Part of a small language model's weights.
Size: 21 layers, 3 heads of 32, MLP 384 GELU, vocabulary 8192.
Architecture: LayerNorm before each block, learned positions, no biases in attention or MLP, tied embeddings.
Training: a variant of Muon for these matrices, 9156 steps.
Each number is 128 + 24 x the weight over its row's rms, rounded and kept within 0 to 255. Layers, rows and columns count from 0. Numbers have three digits each. The size before them is the row's rms in percent of the matrix's.

# layer 2 MLP up, 384x96, rms 0.158, rows 159-231, columns 0-95
082:129134122127072089144181148129134088116165155120154122085130157123149112135085148139126132127144148128145137096147128128091142126095164157136150094128191106119117159157136120133118150153140129122149137169137132161107126115133133087066132104105094143099128103158114100149148142115097083134
084:125117091125132154100118148088133146135140131087113174129108147131093132197124125087109107096121086117142092120113094150140125135118148131144130106138130151126108119127171145157158079079147128135144126112121106159159139119143151141170106117142117120143189113108144122124155076163090147136
097:138139118130099128147115136147179080114106142132118096151122145082146081123108145133113118109123147114133143062096106107064170096151114159103154135131100108147162120118155180093125100106152134118108149152139127142112165162132121135089135144120114143085136134160161145115141121143137146147
094:106083132084137140111121117050125154154120133180168166125161123132137123147139114120129155100149112124085076103118097135085148139128118158114091124142143105176109126173146183161138133098095120129159134123124110093137136134135097145133134128120108132089153126136142117107125124110145136156
114:150100127149104165103122139146138147154130078098132099130150106169149139146122140129099147104143097176096123103156113149167075153111131109135113127131147160114121153140123129114097158130149124110114136143081129118169173132107059123168099139158134136111117134139136111121106103154151100079
112:121125076162062119145116150081130121159110156161102140129148113138128116151114147122111142100119133157090110151097119126102113160132111112174135125155093177150121120132146126116112091116116166130107115151176122160131140096096100121102151113107123098135163079155138125152143126106173106109
100:133121134095141104132085122118116103118126080096144109167138153091094098126082111127125178114123148126146135071158166114158146153103133118124124132114114087105160154130117162089148155098162148122156120140155140135130148132154084147110145115115136119172135138111167082130143157124145122082
094:113121097100107148157110170086126131136128159109114102135113136097122117108146159123122096145160113100113145094097108095100175122133199161113138131120119152133155120120156139122061122125117149120110135176148143133154154117156143099108136166121112129099101132146145109142145109162087157169
119:163135119146112152166114148142107114100153159117150162151146100151110070125109102167111123142146135124154125127140141127119123097073122091084147105113119172163128160121116166135148138134095083103119141137118130129152115154135171095157122134110181153112135115147111124115060116136113143150
101:099126118143118123146094128140125134106096110109094149152124167095124106134089097135083120182105142118147094133133109173151146131110106102120159095103129116123134101092122152133100103128137154141123170110112127164126140071144178115139112170138144146127134162153120084092108150150172156149
074:144176144072107118140098102166132104114121121148119083139138109123134143128127118146121144144136127127107099148116131162160125146107174088090126139153156200151130143149181128115095133129141104122096131092152126138083122090112137123156132115132150120131180109149148115111148139098122090086
129:148151121159154138111111100174139087114095138122109129123111114187116107132137131155139128136089078166102135126143123107132067104144121120089131182121106136125155128125145146087145086141127103118147139109091135152124124128160106112113139109161159157162174152123140136165118145119104080147
114:123092160095099125103140097144140143123174127144132098158161103125151153113161122107168154118141150138141155132170144081115102140123127144130135107134123076136149158138148119132095167103104108102169144132147106117106127169133146130072152110117129104091123119158106127164062153131148114134
105:145121114131138113101094123131151125127138091118138156126139118119116125158149098132111108114110122135123073108111155141119091141182139150146152156106163085154127142117108105107132140095110174113164155106166109198143115059149096123096120136126138119128167137103155115167160151114145148136
082:104129116137136103148094116111132114124142141115154139127143165124135091120098113163153135142182111068089098155147081142123127130131130093127088106128170144125111144085120165120152116116175051120125123122149123136110136096124151110155122120129116113094150139127134153165175123122160168136
068:113141147117156158156170116110128138077096106130111153125112135153089151147105125123113139144152132122112161138148140137189122096138127074130106145118085107114108075123112121148153121101141138130132088160124159107097107124163088122157126094151137139128107154111165080137139129170117117081
098:092138145179093166109146123130162164134144091128127128142109162130113158122157096164090129158079153149138125106152108136161129135112115168090102093133118124124123119140124157091081084128102123122179143130124125153142121095105122123157099150102165126134131112160118128139140183095107143132
098:125139128111162117096140155100167108154122128112121085149088151123129166145129125130092112085158089123101172137135141137168071124147155171121150126154135135116167122116132138130155121129162090119104117122147136102115111115162103175148136108070100160165111154100146125093155126138114117117
110:122136156149076127111123074118134112084091098140121152155127172125145118111177159163112159093118156154145127162159102138163139125123063112168126144110107115104096116119149134143142128127114141130105114109125155154132128115108102144153081131156121156078159152130131129137098109142139143168
078:124158094143146153114152109139120113094159112128127141152116142127122159107069140137124141115107135137155099121164124155139101099114131153138130156116105099079168123140119102121162101153163117146116093132119142147108135084141112162156088111085192104138155163158176112108169132123115131116
054:128125172125105098111114112193133124102130122137151101144123101143105149134160129161169096109103140148134131111144101108171102158121077135105178126198121108066140160150130100077149107122143107159138132119154117159120108112129127124144155086159120116128118117119117128133110122118158143120
098:130139120140148151182101162121172111128179111130109130136109110127109161124051159122126119085162102150139163124148139127125132135076118149098130129138132177095137134116104140079179165139150120108082133157114158131122122124137117102117105128142152144103145131144149118094125107115085139121
110:126155128119108104159143109131135125143152141154119123112138140144163141135121114121114142135208102131105160174166119099139103129123126102175145111107117145122119115170137138122115087107087078161106077146163115145155106107100113113147138101089115086125106089151138116131090120105144139091
103:104120146118145119142151142156141089138167144099106110100123094112108115169099101091149131122196165146121136132145113092127169120106149115121179121101167133136183137133113098098075120114094146132123116154141123108159142148138158105144131124135103163085126104138096127101133124140153108162
101:092132120057082102120132159153145120190156144148120119109131141187148134125129146113118144111116103120096186128151132152115114110138115171084127137127144136115116166161092130119129173094130127106115158165141098133112125110133163148146131099083160091118107138153139150134126126116124119136
053:151141130132171134167095153138137143124104135113110127116120114141132164111115067134116147172146133120128087140152098142116126106156148099086151126117137126105145134180112159140128158095097124131119071165129133115133143129117145114186137091121132084097171115138117116114193128100108102139
103:111078105136167155098169148062132115119140090147154081128113140084146150126142132154116160112125096142110129113145103103124159127139132128117146125115111134118131138123172165147126122141145118110092146102144141095133162143097063130115129124157090158150117142136150084136156174143113155107
102:107103139098127159097139175078146087137104139141135165115133138150112095137122132120147130152190142144111110099104128121142138144085133096152135139100108178118102102118091120126149126088108164134131149177140130131155110105141119141146167172150070107116160124135085103137125114132109141140
068:150077160150166109170131111127099094135129104141132099183151116093123103128149135124113152115161129148104120116173117132150116122152122135118091123129133135153083147126121138088120151080140132170154135085144117164142107129131121164173151131132141085098109113100152079154141141155162117117
059:125156142116114147159090107164108120151130145109139137157114133153139134090161137117102124140142163120159161120113173146139127119089145092124183138122102136111166082139149104142106105090128159090156079121130110119180090103097101132114138113150151127134131124164134106143140135171174099120
091:081175121108126121134173161128169109141058172151119071112146159119141095159105168162131093117140127100128151099128108103103145129156142138165107116132142120144093132145092126128152142143127137107137136147110114125124143115148136086084143083158095120152096130148115130106124133125143116100
098:131141110137107144117095146143118116120113122126119121109170099136168128151166133191138104114136107114111074105090109157136122116131124123147145125125134127168132141137144127106129089115155110133159162069149118143099154140110128121157119110160147185090110097088180112102079138091140142117
129:146143113107101113118131130183143085133131108143143157164131124134162134151134149129083133144144070111103160125142103127134124114127151124070147120077128082102139113135127118094150104127166115085112133166127137135145115120140172110152159083081145113109109142124128124149129151185095118108
132:123150123149108133112165156152117124105113122066130178211108121150159148161095152142158129109110144137098132164140140145110133138164110119102133090136120090139129142117094136143127123148087135072132111109099127138099111128119091073115134125134091162102147130160125136126165119126122121121
059:110143122115151134132123136122135091175141163122146065067137149137140191124114105150128135148112132137108092128153123115127102124161161115134151139093095144117138153127139114118167149118124130109134137210098160162124117120114130132069157102126136123160167131167134101152127119133113147124
108:145121104092127150135119185110162096145162173097145107125117099124120149135083121143136142126146096119150099097128149136136100102148136109135137173152158093110122106175112115104129136107119127107111099179157139099121142094126140101119125142136177124191120092106135087131133152134108167139
062:113110123097145134128092120136124124090116151111147121137102078152124121076127108143095139083124128119162156109125117152153120124161156121110141123158109191153143090150088125098155153133174164139089107140140091133124114107151109145153107132136141141124110158107149104115165076121154152171
096:147128119144166122138086137109149078100153172112154146113148145151148147101162127133103176093148130116100107129116129114154108148155066182144153123164144102136122111102079115089112117116153126145107139099159116141135094136124122169140109080127101118143158143124150150097110152116141112137
089:078103112120081113108109184161159122101170106131106113130123169112132132167156135118107093123145134115145107099115122121129190135095115162141147120127112156170121108126186106155102112114150127134093130153149133130090111141144127102137134147147093166124108121121119108130110163102095126170
091:123105158164152138144177121134178119170132139144106122151139142095137140109101095120108135122155148172113135095179121099136060120145175134110112160123115107119088133115116127139163093117167137095095114156098116150128084118151127134158125090127106135165081131140112109114134135118128127141
108:143103133136119163112129164096140186133141125159151096151116129121134127119118111117102155098142094106146105117122084116153091127153134150141145069155141145107062191116124112075107159107136170116095114135139127111123074093143110144128106119149136164133130141129140130142119150146157129137
105:107159125094122116110158137114108132145146142134086140132150103170157115165162104108104086162164119134119128160100112103138136127142162135096103129095135160102157083163137114128132123104131158122121099195118126112146109142166211107111130097144141116126143124101100142106125119119124096126
136:131117126096125154090154152101135131173099111165111105162144104118145103137156137187120111093179106103141096103135107148110098135116148108169132131130080140112120136113126126138154162093090118129126131124147112106080127137110140093126130175186113143094151116150150115115151138077134135132
109:088148143126145120157156169113132126116171120097141116123104062153147156105125099148084132122184116144129155111126182140113125113128124154157126127112120123113146140120176117168118112122146127116103091148139118068109120147135143112105137144104127105179146121121121132105170073112160129151
109:126102106122183148129131152126113118147172086145122141083121146137158140136057174138101167120129126150110109145142093139116109139125156110117127140098084139114146118155111120111148123124113159163120111176124145128134092096093143161145122126152139159099130150115142099107165162113108160081
111:143150135131157138150139169137153107144115144155087187071085147148154145132081122137107145117144136148053119140136125166094141134106137109111095156140138131106117157131105140087125118145099114159131115143085158125170142091122143113174110097124125133142149148139140114102140127134165112136
095:137109160152120120124115158131105151116132104105163135142115128089143139144117129137147147178157127130175125116107150136122123147104136136111153139136135110142114088138105132128165155085158095088084071170118085105112137097146119130130152125117145083093161126119072124090161153147093120096
117:118150186141138106144114108147174142132084077125129185100087138111116142110111070116119153123138122162102157119139099124132145168118111143107157133132091116132110128128122150083096140126116129136129094143171161124141126126135126149139127120139077172127087130160168139133123165082130119134
147:118122127147121099127128135099131143166133143124164112133158099135125120117138152131173114142096136106125143136134128068094143168113128166140128101100140111156112160118159116150095136144140105085119177110120075112165141116141167102076140121091074111142115125157088144116094156117139118168
115:076141171114117124149130161124133167117150131119109127110101143105157105142122109114116174172149115084146158166155128115105120143155103140150124124139138096149170099115134150147153113088126113120174099180126054112141101109102099138140143122130151118111082129136127146106146111128126106164
083:115137143149097178109091162125133138094136149119137130123155121139115122136141123145167131137121097121122174096113101160104145126107129124159135139080105162155144160144111117103128156137119147155123167156128152151076109146101080113100075131144134138088132124149149070120098120081145146159
101:150122126152140098109108138135142096117101166123070128133124105088127111115168143115125158114142157157108162101134115152142107108108106126116107173141170150166125139073170120144104144111081132096124142131152115172149140103099116161164154093134089135094141174117121129130123122152154125154
099:105178096116107096098149136090150123125132110166130100165142133152161143127143160135182142157162128160141124129099119083097155108169140171144103147134107108106122142149170133175132081103132127111122126104080136132123137136144107102100113093107116142090166141111125112107148111148126153130
099:135081150099087110124136119158136109113140167130140135124124110090143156090120086156179134088134129084152119096152107144103101121122120180128108152158178116147125123137148108102098162134109103132131130153140118149113151097098149098167114107138113134136129166161117132141086126154167128169
114:115121112183111122129109077123124123114114114160109130140109107145163137164140124144132138087146145176119121115133121084143059167154141124124130128116145107122159140134118164131135119113127063101118121142087099109126124156133101158144137122138168108138112120126178188116095107102172124124
075:107107122141117124145116180101126083134120111116158106144147177128139162157094117134123106141161139107097167094160131096132145168127093172142145140167100151100119094100134155111113107142167116106135093135113119148119101157122112160133137141151139106139112117136176136104140064144106163139
124:118137134151111164120152111111132167072097091138131182123138109134107096105141126155094098133147115119153135122124135147164130073155160149120114147135147116120110108126099168129148116152180096122094127103092142154165147087165082125169101139121142129122138137125157088131162152116131108116
131:123079107100108175141137142094110146132160115146126126166164115153097116130129125096155134111138145105103152092112117066099160122140165146072154115155128120152150149155142141142090114117097138118110170102116110102173151137166105115088156125137168129097130127140100155142115133131142139152
075:158132187129137098157099114127125116144174120160113143135135126096151118136167105140137135104131159135118114123129122151128083130117122185094154111160082135094148137145148116162131141077122103157099127133157103162088081085114108126141137131125135087070146126126127121134114143078128115134
117:155117145123132157118121136148151121110161115110140132123110145132134099113167145116111137139162165113186118097133162130157132132084118108148160108129096127131120106123133145088149084087109123110097119181123147126135096127150148162183206105180110114126117121102107129093129115147138108126
078:091132149161090129130129127087129116141153147131147145104117136131135179094131126103131152139178120175075140149144111101160107134143105107151113155172153129112123119135143136137120086117142129113136152129095108160141092135121083105078114125177100086109126130119138162175099111113161152135
114:112116146135144138143143150111125146142126143123125137149116115134157152096117186140119124069151116141107136118158102116184120168132107134107140081150166151103116096132115122122108172090137131127086140148150157117080141115135108125164074132152131172125080123104121111130103146088131089096
068:148119115132139088132077134082153168162120133124143177139117098097141094162115152164121141124130112118176145096127136164120117162120121099119151119124161129153082109146097130084119169100146097085129096151150125141119130122114117134146124160104123110129179096168112101143112110100117129157
097:083128081103125148133116133166115156096143121108082121120140103133110156148091134100156100152103129162137135101088143108140110161137094145118148117116116118158158134143143137180079097130139129073121163115124161160124150098147085126129122109145155124127121151165150161108137114120160179122
121:109079143153117150177144137125128130079152134140133130149123107146118151064099135151122142120116145133167139107140087104080091090139113171107160148095106119106161177115128106102109123146125094110122126153133144117110154153107117134143109143140141112162129139179101120140085111110162157147
128:118090152127103137102099124100148158145136081116158111147118122141155110162113131153126148099130118111117106111132132095185120141093136090147145111113126120178098160124111143107152152151101106146106105096183106149154104145102114132160108121153076121139139134147157155177136148110179123140
080:116094099134129158125104117097120173176113096110152084156115105136136156105106093146126090115130124119146087110108126104178133146140133159112122117100128149131186122144158175146149069138148156114104133086121125147126124125132105162160155100112129129148133154126169167121109108114165126126
100:119131124148131143158127140170155126144116117152138097158152144149109104132146115103125113141153102156122139120104100066104105150175103113144105166138102175127144104082119160086143098136159154147150111137104106132117089096183136126145116109152144143088141118130141132138120093130088073141
098:114136139106093135119116167087152160133094113127107121159117131131117107145111118107155161085128091147108101138138102107139117156084097123113108201094087137133140110169139159133120138124142127132131177144131090118099154126169089102098080138149148144133150103124114141128151114117168159138
105:128160113125098123139122096110120117149094131118136126141195161139152122135134173132132176150170121140098119137118144160107083125114110094111123149130097147133098194139112197122089115134094117118105118128101112114100131126116129108164137095136135103128174126166128131104085111140131148159
116:142160091101092133138148167122163154190117131121089103140147098140147095128133175122106138129181097133126150074151137115138095122107132170125129162119113136089116149120142146127131166120125090119108136118163139128080185119111135132130096128127084153100095136117125117120122131100109117155
087:118068140141143162128147131112136117110126101123157126143150181091100141126091165120138141093123125111120168119141097121154151134095107171130150117144150116139103155142154132127133107157151107184079104070100096108125119069146089129148145130119119111122152123167137116122162130115118128156
094:114144128098113130137162144159114124128047157134136119137110138166142169162123095127092127111161106107097138129097141145119120133097133126133137148177106129121174125105150090130136128130140138129141123117138102158152126115147112148056098134166094158134153125116117128110170083156137083107
# layer 2 MLP down (transposed), 384x96, rms 0.125, rows 159-230, columns 0-95
073:146110142161151133121098135138161161165074113142099157129086100120128134113135094122142110152148171144125134157103127155149105089148128119151090162127072159117137094116124156075119112129107124127098116123116170119119151147138098157076093132108132128128161155147161145132121107133182123117
097:122081089116151114170100144129151130123150091103130173168154116110142138151116145129141159161083118146105155133121097124144160118183141121134136098151131152147125147122078117081105096138129086125159147109134100143134093131107113171141079150111110155161143124161137134108119125123127124082
097:161151168104146123104133107177122116118111139093149116134152158095123103139150121128125110149107121086119139145131143128110119154108091144129096153140125110143132149125078111126132134108083137148149116151147100149165118175149141123107078159073130133114091172069108128120134181126146157105
075:159193141178112102124104151198088104121129133065132112127095151116117122133142153111129096137120124137152132149165156073161132115142134133134170128106100146118141114090088099133139099165139147107128121153144104120123124126127122106139106131116143123140082140089103136176147111130112121123
123:074142174125107134137141055147098089129144150135122137104167175163121111123117101108139123163132138095143129108097063126125120109127130124152119138120139157151119148119142144143127115136093116142109135121122167113108122134085180133057102158134125127151090136158141150132152113121147131117
151:159138110143099126149142110111148140152145139159109149144122132138108122141124106096148125147124135154086144168117126132132128162116150095174117093120082160164126099120111148113157085135101160155097100137163113153129153149101126156111124145076116084147118071139118168093129128078147157127
117:161125132101115086120133153093130178148100096125151134089096124136154132107141115110144108136113141117091132156172134129108105110108118141145086161155115191127118137134081182070100119125119154144130144130155107131151164121161152121116120114134135121180146117088144146104152096131134155119
096:157148133104143087115141110163114128126101149134137103100121162088137096109137146129168150074107162111173128121099160123110186121138133143090113126141120132141098094108173119118119174125110125147103141129138153145172104096137156137101111163117095151087131145098117130153124171155106149140
120:082115134154139129118179084120124154135125152157112106109071101145148092109122112127145128130107098120103115163148138108180139112118114098122125142141107140165160136159147129135143141158153160092124118118150115097120204107112088106096129160141158145123111082147148147125133141119091153123
128:147096101135155113135128105140163143102129136127120079120143130125138171149114141123178137085080102169145081173141136099078136142127100141141121101129115106117085131132139128187155107153130166177149134084128158102124149154158126152157137106126085110123110131103141151115111126115123132120
091:123137117138063136168116097144128110106130127131130137140158149089098100098111101109118113146102151158080114127130153158161164170097141122159146106088163159121113136107173077127139125143128149117079138148129149164170141125110116095135133109149175103128106122150149136108146140090135121126
115:106135125088104124162146152097108134152154168152167121068154170105127152128113134093113117142135147131142111144135137158122175136115134153149131121091152087088115113147072163167139132111147153106100153143138119098135120131080099111122136128085109102142095109151120129107102135162152155146
060:131151083156137134124143171115109144102102144118143144098105176132098104146106151148082099144125109122125089111080121161146142103142118122155121129135124152140105090128131132121168097162165139148104119110107152156138132061118108128175107143132146148145139124113124115103201098128101107122
121:094152133134142105134131159141122126150134096123144109167150194118111110137115168085110122149159138123145090133176124121152161134132159114134147154139066159101137134081116150140158092126136132132085154065129129107134134137105113111140147133099153095121117110109119111135132150092084131088
077:120130128126125128117149142136146129137120155133116126157087068150121140087154125088124114145129148106186154131130130134146171148099129167120180140114086099127136125138138153133109118167093158124142117186092137092129111114152137138095099171088148126164075099126133121126091108154137115129
067:121095134147147095119122142149131109127130173137126141144136175166146124106102117101161161117135136113111120124123116132109084107171122163116148142152112166132146112125105120121100115112155115154116127145165088129118171143116115093119179087145068102122197098089093144165132127126135134132
106:100151120124099138132100115094136123117128120124091082161138150123119128163100115127108093138084132174084140135158148116162094096075115083124137168119134154138156105140128117146127135109114143107129142119135146147153133136120143121140149073110155155123168137181181119120098129186116119139
075:142116118155141134149145098162075131122148106105122134131151103128130099115134124093124149121140151127148115103149101140098153107105099070114121123114144161126101131136127129196094140113091159145130127164154131122122177170120146105112163179143136114068156103152107107181109123133134126137
064:136110113082169118157105192137122133156174138141105126120148109136119141129098111118142127182157091095119126080130155125087143112130163129113162114147142141170147140130094151131112150141124128136142133127107106104122121144125150124101168125091137111176105103092141134120128185097112102085
055:121106136112103110156129180116148128160103153154146115118142116097142107101162125094124113145133140111111133138129146114102139144135126100126152107141182184177095121108138145116141134113090134143131155124152102103135084167153168082110139169175081126096086096120113131143093111124142130118
058:111140174135119091155122122116138123147097124102141181131128085128142134132161125146085108158117144153076134135100044156099140170108164099112153149156126094137097177159121127088136136121133104107115115136123121161140097090147147118146144108134099110128134144144125141105144133133152150147
112:116153129150130114132122129154077130118158128132135106197147102122121085128128131127149086156137100091125100131096162179120165111133079137134108169134133105130130131092160142144211126100097125106137130124124136126094112137106146096097140138149129129138139109132173130104102103133100146101
152:145168111128121094118130129139121130137143159194103127134132137149101145132118127100149103118153131143149127155149148125103108129115155127172096101095082157146107088135152137132151071132127141123121076118171102139153178160129118108139134109104135097140145064140112145124104120086172139106
098:100147124129136140112114099119120184112118122156146099132115115147145105119161143112137081101124104129143123133170134141124098129140076126149105153162091109148103156129159109196099130155152102093150092104139155110106158140141144105122096107108160160140158174126153108134124102087094147131
096:169135121140102109109130137110116149099118098144128125119104124105164096141125101104121083126144143091107135148101143150095142102130108109145129153141168133147147122105080101174106143141118132128087106152181135139159142147119173149106129163105092168102121155101125175148101126157097159167
065:126127118119136115126117160078097128118094147135113147151153127143152143146130102166153179127104085127092158090117112168141128121154130147107156151127095091113154139195119128136138132117109113084103079182141102134142108110106164126140135115125090124121143117169117088123162130137113114166
070:154167154123108137172095093184145135130104149096101180130144118166100092110136115078134089150127126125159116135121152127152132126110142117133128123144125113144142114140086084111124141082122149151177100151112120148134132132114169131116128130096160090104145115147107178142113101097154140099
095:124092064118119167125167129133110123129120141119151145124107120111133146101089142118139125153157147130123117159134102112122087118171118150118108158070136154112165105105119107122132127165110158133124118145143165177123165087171135089195105138129109100117122146127089163135134146143108114127
071:133121104154149083135171153137154110122121151149134137111108079129136144133146128149128146142086146109126144118172140093132126110150096105100143144149094165125158125142136135098125097138167133070127129117151125105120123124124129102177129146133088139100161151166093119142090135108120063186
074:127138145122132124149124089129160117140113166134103111135107106108090183118110127131121133128092140143084160166119148137149138119127146130126114112156102117119095181150154064121127108099096156093128123084155140140136111179171094120148094083135134155123091125166165146110133118121160125135
074:191102130138126121143077108123089116126172113086122137137110117117129144114116115098151140136133152144129098120161166142155142128118102127065134155114094130117171111130148114147109105094144118109119102126149137122152104157114117168167082167072122172121129115123116139181130136140149131151
100:111087152172141143149129161146136120114114103145116108091135147147115136166143128095109122121140142148141139129189159127141144154148110114134130151138122139128110129135064143121118106136139118089111097133093107076124126118140097136107136138117137081169153120173092164091143168141143070085
132:119157136068106091101113114166119125125095103126109070164167142134122114129142166113110134083167086110131160132142111128141109103140099124090151170130144134126163145143087122153102102155122168134099148146163165141118144097135177116129113107156146136136109171124128137147133152109119123142
205:142133149143136116114131144139124135098156146105149178178092137107127092112173132108172105092127164106112124156113139125086153163145132137118089092101123191127092094118101129159146126177105144119152133089117133124115140158111104129118131132125081151133150142117105176098110130098144132121
063:160135078083120149118136087161125102113150128171164146111140145123153134157132127136152140122104108113168156121119172117137160124162137114089175132123130105136123089088119098133117101123144131100102128089146162138165113134149120120074126091131088127123145115161117150171137150083150110141
112:115155138143144122110137162122133101101111125104148130086137128122100108098096097105177175126125096104105117154087165118153125096104108113124081111142137149119113154150142122132155103143127141134128108115138122104155169219123082125107138129135109128170126112102102135163161139147155144151
045:120098127159098112139160140129131139135124138123140092111142198135118118168121140136191133155140152114064104107156126097130109133100087105171129118123126094131138159105136145144103108121114094089156131149131165133146140128128192095134133111146123119130164091142094150100117147129097099125
105:120125157169150127162109146137143109140112091119153130132114125091127151077137121101122116128149099130122110132134168075146123140114170128143082139105089137154135116154131132143174160148111166118111157104132091108124153113108185121084152104169172105072142135112160124114136142149138105122
101:135132121138121157068123140122133090104176106155125095130164112104138097177144143129125143079170136151104089087143140173112139118144181141101141127116098127133133105106131103113128125170133145103109134153122129140114114139183101132148104135128134145140092161094105131129115173135102101168
117:091095157177119073144150135162153114118174151125105111137157124162126119156120136107088176137167118159153118120114143130130118136174117127121129133129142116149110123110114113097134113110100125143096163148071089113158131095136094132122127133132129125149089120114100127150123160200119151102
142:120138133142109170120099143086130154115167119140136109117121121127150095120103133114143150122130126079158167146102145131127078111150094136144101088127133118131099164143109122108132117129134096131123133169133175083156084082121095182088126130122139162143119129188108141145154151157147143105
082:108103097120121105130118135119112148160077112141119107168135145125108126149110170137126142117146126126168093108136113180103146136136115132125117155169172138150110139090080108137089144178139094160137125114170118146154133148087075136143108160140095165130137101172128130119113143098113138158
160:133147119123141139078181095086122131155088123151116125102127110104161087120140139110125125137160125144154102126112080120110092134142155113122148180150099130124138173137102103177144133093132167117134118136165124146083127133128146116130146124146146132084135112146127160092158129086106177154
125:090134142143097137119131152193148135140120125103101119126140094116101165118104112148112126075129129136109124119092159159104146074097085137150113172110115103144128154141160096121164173147118111131133091140140087132112172185134111139098105120156162124160109148123129120126138108114146142141
071:114170115107101133129118078128132147138114133142158142122134149112113110140167095111155079126114136132095187145091145129122154108161106168092105134151162144133135131122126132129120158100120114120121124092134107100125146173105107115111141137095106153146126107191108171143075080142138105154
098:110140121069167128093137106118126183103156152158124099172139173114114092124143161120171138099136095123164108114121132121133137135138143175120154111111114114106126121120157129179119159098105150101124126095108132108105137121085124125153135129138159148111121145117121114187141071118141163130
106:144079133131100111148093124089123142093137154074130153119125110137151150131134139137103141139070118122099128157161144119118146153125130162125148088134160119119115149145151123156113111144128167118131094145129146123133166133144106124196126137038119138124144135113110142110121073096149142137
131:124125172112120116134116108185120156143123134114142166099131134135147137125091148101107141119162154136093152128131142103103134124148144153115151113075117175132128122170126133125124149109123086113126134155132131082176132109142124092123137102144082195108067133152115134134068138151129135108
081:119154121116117152140137109152132122087115112111110136143113154133112101123124116128070113133160126147137110118098136169175121108128114091102129124162095101124133104123118160121152097082122144150145065144126179154093128133113075167160119127171169142120148114109177107156166127110127137116
114:156122087118160126107124081138156103103118081118137106152134095152076130128097150136160099120109121175081113113133142146142112108123154147113098152159135135103075128129125133087124173174102153131141153122102155133127183139110121147120141164141157116138135115150129134117139188147111116123
087:131154155104114124127134101135123131131124118129144105101095149184138120129126158096104132112127118120134108151140139095187135124140127097093115103154157067151160157133133148128130138094139139162095144098106119106146177091115115146104180111069152105172119145112125148130149130167160097127
106:138153116159127132125108126123070131100160150151150136130129141130151077134137141080121103150113125107120140156096160095131112166145137139111166180146153142116171084112158129143125126122117132085141136101124122093076145118086104145128112161090151111130135136103140193126122135100096143145
100:114137194134086155098098164125137104096148139134148093136148120144094134144118104147098156140134141100169132137137147114094134104133133120138109120107169129165121191141110122089137151092138113123124094152084126126116125118142138158142131139073135149114131107135122123087143100122150147199
074:120162113141131151104120134095126144130161097153136120127128160160109136170146180098080129113145113173129110160102150110145127106139129101090186134096092149119122115104144150137170119147130169087128151119144121123137118151151078117120149139089129117102098127086140128103148108085111157099
108:143119131111113136107158182164119081146123103114106147146116169078094105105112155100071133125112120095117132117169153111124156088080117145112124130134124163137104126108134122088160120175134188104155132116130119133134143102155146134124137135116101153119121149128097095166165117158134119114
084:107167098085128127136117160144130115124096102113138172141175109114145144167114136160075122144125120136154163136138108153164133140135157153121146135122085120140089110144122188147115072132147104111115110121125124124118069126139086087144135120117090133081127162148162134132154111132150116116
106:143136107097151113107119118154151092153148151127136116111144127141144153105117169120170111129095120103107128152143116065095124160095110099143120197124076161163129128112121101126143127081113188162169143158161112112108128143129164130106138119142091119146129123127134162115119131148103104122
077:155175168180132085127109108170137125119103131081129116099112162122100119121117100151072106126106131148166085190103150160151110131123115128180130109105119135127134156103122099117162135161153144133140104148103130152085100127103150113130120116129109124153132129128146106117171133131133157115
095:118105182159131090177115127134137091173162120105108164152130104112177106111154137143134145125123145115123105131121115120166109146091140113121183133126092120135140124151136137147132118056111089145118110151142099152122096079107115141150115091156117111100165129131126096150146150115137128155
137:130122091111156135152139121121157175097196118166137144118116117128150130093156166129139113110099116134138131141125086112062143122127113134101101134160114154122129125122112094138130133184095115143137138101106120142089138136164127112119112150159145081146151148127128164102141163069095113129
081:130134120137158142105109136128166113109121152122141125153126131166087143100112133154057154140115160116165120084134127154110091087148107136103162141154143133149080123150142157167097121108152132117154136103079172168110120133142124128110150149110106113187104105107107133150133143115130091117
117:182097125143158129106135127166114109070092117151154151124099151127085108118147137108128081117090172115130149130098124127103130112145134076095151113119194130170139093116156128121133134136175116142168130128123101142108111177103117154116161105111121111128145120150131161136107119110124126143
058:107105165108117141131162159100124120067153144130096096111137169113101205108165110129145127127119118154135118128125110111148175147115140137134111129160080108108166117128159141144132128133116163125137156089119114120131075108154143115144131131099118148124087149107119161121126117158153140071
084:141110117082138145099128109102091157123124147148127127117140140109117106124146146147181149162167092093130110139135180178144122137157146096122138106100125115121139170129125118166141082148137115115126161118137106110119146093092104104146143148102132152163098141096096156115135166148088157083
117:148109102121096114131110151073155154120146112143129090147152190126148157133121103067113118114134116163132123134105147165102137062106115117139117131160149120138131110117121157139167172097126171129122116128120094149130109161114143149114144111126127149156094128074139148113121143094137173149
130:128091176141134137124131134063142109131175134075153097132100136146116142146154112110119160108128143136141141136116104117144110149147149113154104105090185166135163124089155145122100134150113172141151111121133128116122099144119117125130111110154074152114130115150109163134165086118149074145
057:142168118126106127139197149153131098131131133141146150116127107149105089114135113103133146133133128111137166140136148165092115120123123048165128102153118139141104170148121166122089166110113119122154091168092122141160157154118130114131135171129110134107145096122087080127120127098101140139
104:144141168125142113126130164134088140136089168137146113162128102121127130075106162105120104144128160123118147160141178120118142108160103114155107146166098086147143103126125092125124118096134126106088150125127125124128161094109103120151145158125161178108149136075121166104127164174106125112
101:155152115061152141155118151155094098116127140137179133127132096116151111151146117147104138112114137163180103149094117079120115089127139084121107147145088092143107159166124147137141127122156137186112128150137150125129141134168097123155122119118079125104119124119162118113151125094124130161
097:116109111157121126137117111145131139078131132093092152099096089101134139116112119118157107108093156136139170118147119128139139166121142138202135122129148118139142076101179100170114145121158098137134115125133152144145123152129085130132126162142133151091093130081103120154145162121112152177
127:156136107145126085100092102126084121145147162153129101139161116106138127089126126107175135160093155114122159127098164135099110099145125116142157137164155116121134145096083099158135162104103157082180133156162126104131108181121132161106110121125079112152117124124136126111122154133128133122
083:128165113130138109102161116160123149123082157179076137107136083115145109093137129137081137121142166142120164139123135132111097119148091132126123085103144124150129145111121122149164115086147173149131115151110136134096179119136152112118127112133081115120157195126108137149099132096116112151